Weights of a small GPT-style language model, trained from scratch on English Wikipedia: 4 heads of 64, tied embeddings.
Each number is 128 + 24 x the weight over the matrix's rms, rounded and kept within 0 to 255. Layers, rows and columns count from 0. Numbers have three digits each.

# down: layer 8 MLP down (transposed), 1280x320, rms 0.0298, rows 607-623, columns 160-239
# up: layer 8 MLP up, 1280x320, rms 0.11, rows 608-623, columns 160-239
down607:117132069136114100134156154157134187123117119112075180093157089122162118095110101142150110201142109127102141150118124142083102102115105125171138159151121149138128143158091066173111118115167108080113122138107103152149093140122180119125132095
up608:132167101147087141149123152151111180109111115123097140131130142103103148130133139144109082117140163142100115129131098105112152114096167148164105134153119109131139130141119177145080139129122128144152123076101144118123093122117114154109132119
down608:146123137119187118141146110154151117129121133138117129079096115193130114143113156152127133121143117107138145131137160127154115103144109098110144127118140147100117131112122158168115115118151144111129129156121127105116155155130143120135147133
up609:145137140128141174138119108110144106125155090099107182104154120163111131152102092142107074126148065100142140104124137097093134093143103119129139131093096136137147118090129123170123141103158162120161124137159093119141111123167138134130159114
down609:120129128160152089110139116117155115094119132112122103131109083166150154068096133156147144138122155137113125126135138121152109125080131144144107155181131110135113088125138111158103153147106055126124138108140124078094096107120133128129137161
up610:136061201168116119106116131171132175105120153105143130114146128140206126112124143166190110159103086123136104142119124109126111154070097039140155126080138148117141101097112138107153159136150124115133148150171157150132124104096076109113132126
down610:175185107114148156114143162110162175153149118131147055096164086096092088092094112094115093144106123170134129143137130117172163117131125154110144139117156127153106111157145116150118151077175103082135115173156144121161143121137140120161150067
up611:118108169154124146076152096105127100105150131111169120152126147141130130141127105108149159139152081114118116107154120114136129150145137159107123137128140109102111122159162156138121087103116100108157111111149109108132141103120126132100127161
down611:115116115130138126114121144152127127112109202129095153141153159120107108095142121161097123117114126181089119093114169128124129119093061106138108139176057124094128115118113087117090184136125139110132150137135125175146174167113126142144130103
up612:137139167118144109111094094131142096144134137113127067130164157104153077126137131112138102121173160131124109101131110124156162106119075177091139138123129114116114137087100120084106123134111133143170101145157119131097154054156116124151144130
down612:084135097120135155106167130128129100122097113172130160182139124137162101108120122111111142117132110137180127136120116112108142132124161123134123145155118144101136153145138119210162126144148137115168111090118104135124143135096127159141098124
up613:172138147159132116154128150127123140127150152111131141155068099078100149108131089101131117134089084104145126117133111194130161152115116163095130155161177106166141137147131131107162138111130124116104142121100152122144130158143128134130132094
down613:114105112097098099092143121141128113134156115149163111143110138108149101114101156129096131115172186133140135147107129097106106144145113140139144140154112129119132111098097128127102109144132131121144143158095073136092103111153102113102139149
up614:094085135149123166147133105156129094131096133117124128165137125132137147101169140109126107148107091098122100145109148119141103121129103123131138115146146144121118135113129140140163152148159114146129116103083119148141122163125109113099123116
down614:121092094116132148153099142124141155126088131168093083113072107111143179112086110082139166109114155148095143130118122122150146157130109163142157149121158141123083144129187136084135160124099113126091116121153114121100134121119105118126114109
up615:082083159102119100119112138136166164141105151108139125150115122110166116105107140122103087128106140124134129121134093118089139107090107106110162114130088169148143137124081165138132124090159150136098103128113155078113116134085104139114145140
down615:095086112115138104118163126107149145063136116150077107192133122136133160082133175135132165119125096138107107124165143144129169143135130128121146144135166128114112148100121130143124107118096125173126108133139138122134117088127117127147126109
up616:157123164079105201148109165116082119115152116125144156112116096122161114139098136124091106088150109143119161132087160117122110129055147118145124139112109103107136146113114138088172156134159117094177156140083139139129120140096154128188151120
down616:178099102120166148144168171096125105123123164106094101156154124156153112109129088141145148140114161103144142105149140121152155153125136099126167139150137107134155141137161153101130120155140142155133124127166148163134084115114103115141179079
up617:119132075150120142128132111155139091142101127145078114077139136112113122175137127131124080087158129113147148145131110137105107139096121154121148146135138108171119110155129107126130091150139143158116158118105171127137100094169158123104096147
down617:170131156132112095142152113120100128155141140108140140105127115118158099104130121115152158144133111104147134110114123120143123147092103097152123126162130177145126117115126127155105092118122122123136120142148132125150105157109093143157156111
up618:128118169109143115126116099134159174122136149134116118125126115126163118122123187128143157150128130162095144138140116151139153146137145142092136148117129132124141115099122148115113141103078139104100095101141143087142138121111152116103164110
down618:129146135133126151131121145162169141116107113106098106116121112128131122133137164132151130145144120072144102131118130140195148122130119145107131109144136099163111103133141123127138150144151083113081132123131151123105146104115055145158119178
up619:151161127133150133147141138144108133118123130078169139140075139110184104161099176115106119107117090125158185142160139119146108104076136194133126123138125128109128150138115130146156149100123172097153183178105114157091145148130119088104168159
down619:142157160099120071161096110128103107159096131086178146130111119171115124118104129092108159102143107101126116088153110073151142166157147130116127168125130175141099096135192125111135130138133171157121167124124134131117159111117105104116108113
up620:101175119119167120116162118127150126146084102136101164164128157098115183115117118175140127110095094141082101117149145117104133075095111136139128105113169159160153120145164104110102112132145128121090117123161120137142039108155138122135130088
down620:136130104124105099100121155149057171118099113105134145107107114093172166143146170147098092143146108135163128102114100148129156148108123070151129122164084109130126160103135155111111125130123146170073120153159131162141139133145089142155128109
up621:112143143144145107115133150127155078144092170152112147160075127105116081176110123146133153098137156098157168153198123167146121081104117122113144085122195159138168097134165166132140116133119129182138133154098164113128121103124162156106110098
down621:152169111122156112108142158112177128182127144103124116054126073096130154123075136137152083110098120151145089120179131088147152092131123147152140137089140137134149091095097173131099091144135133167105107152110115128126129105119134164129121141
up622:124142072136104082144137143129157123079154137150097193145179102150129101118132110113154161164132148147108136118143115111168084088132131121108104123107102121162139111138082100111135094129147143167099108122114157176145101112148139082108097143
down622:134142119148120123127122089164121157127111125148097104081123112108115141139096133119112166108161076142108158121101138127103141171135096096134191126145191109127143120128158100107122103132122111124109134150129158105116152130120120081142104104
up623:100123094107113122073212127157116140145123099147110140143115057057156115106154131107096164205082122134115154120144139149137179084144146162162140105133124127127136122137142191164127122110107123158151132080092119142118125138135108147142075166
down623:104181130156131146158144111106140164155135126130115131140136082000112112119138132135119083125135077143123133138148155122143140116113146162116127116142115124143147140178106136118134125114137113118089107124117123150161138086118134140134115158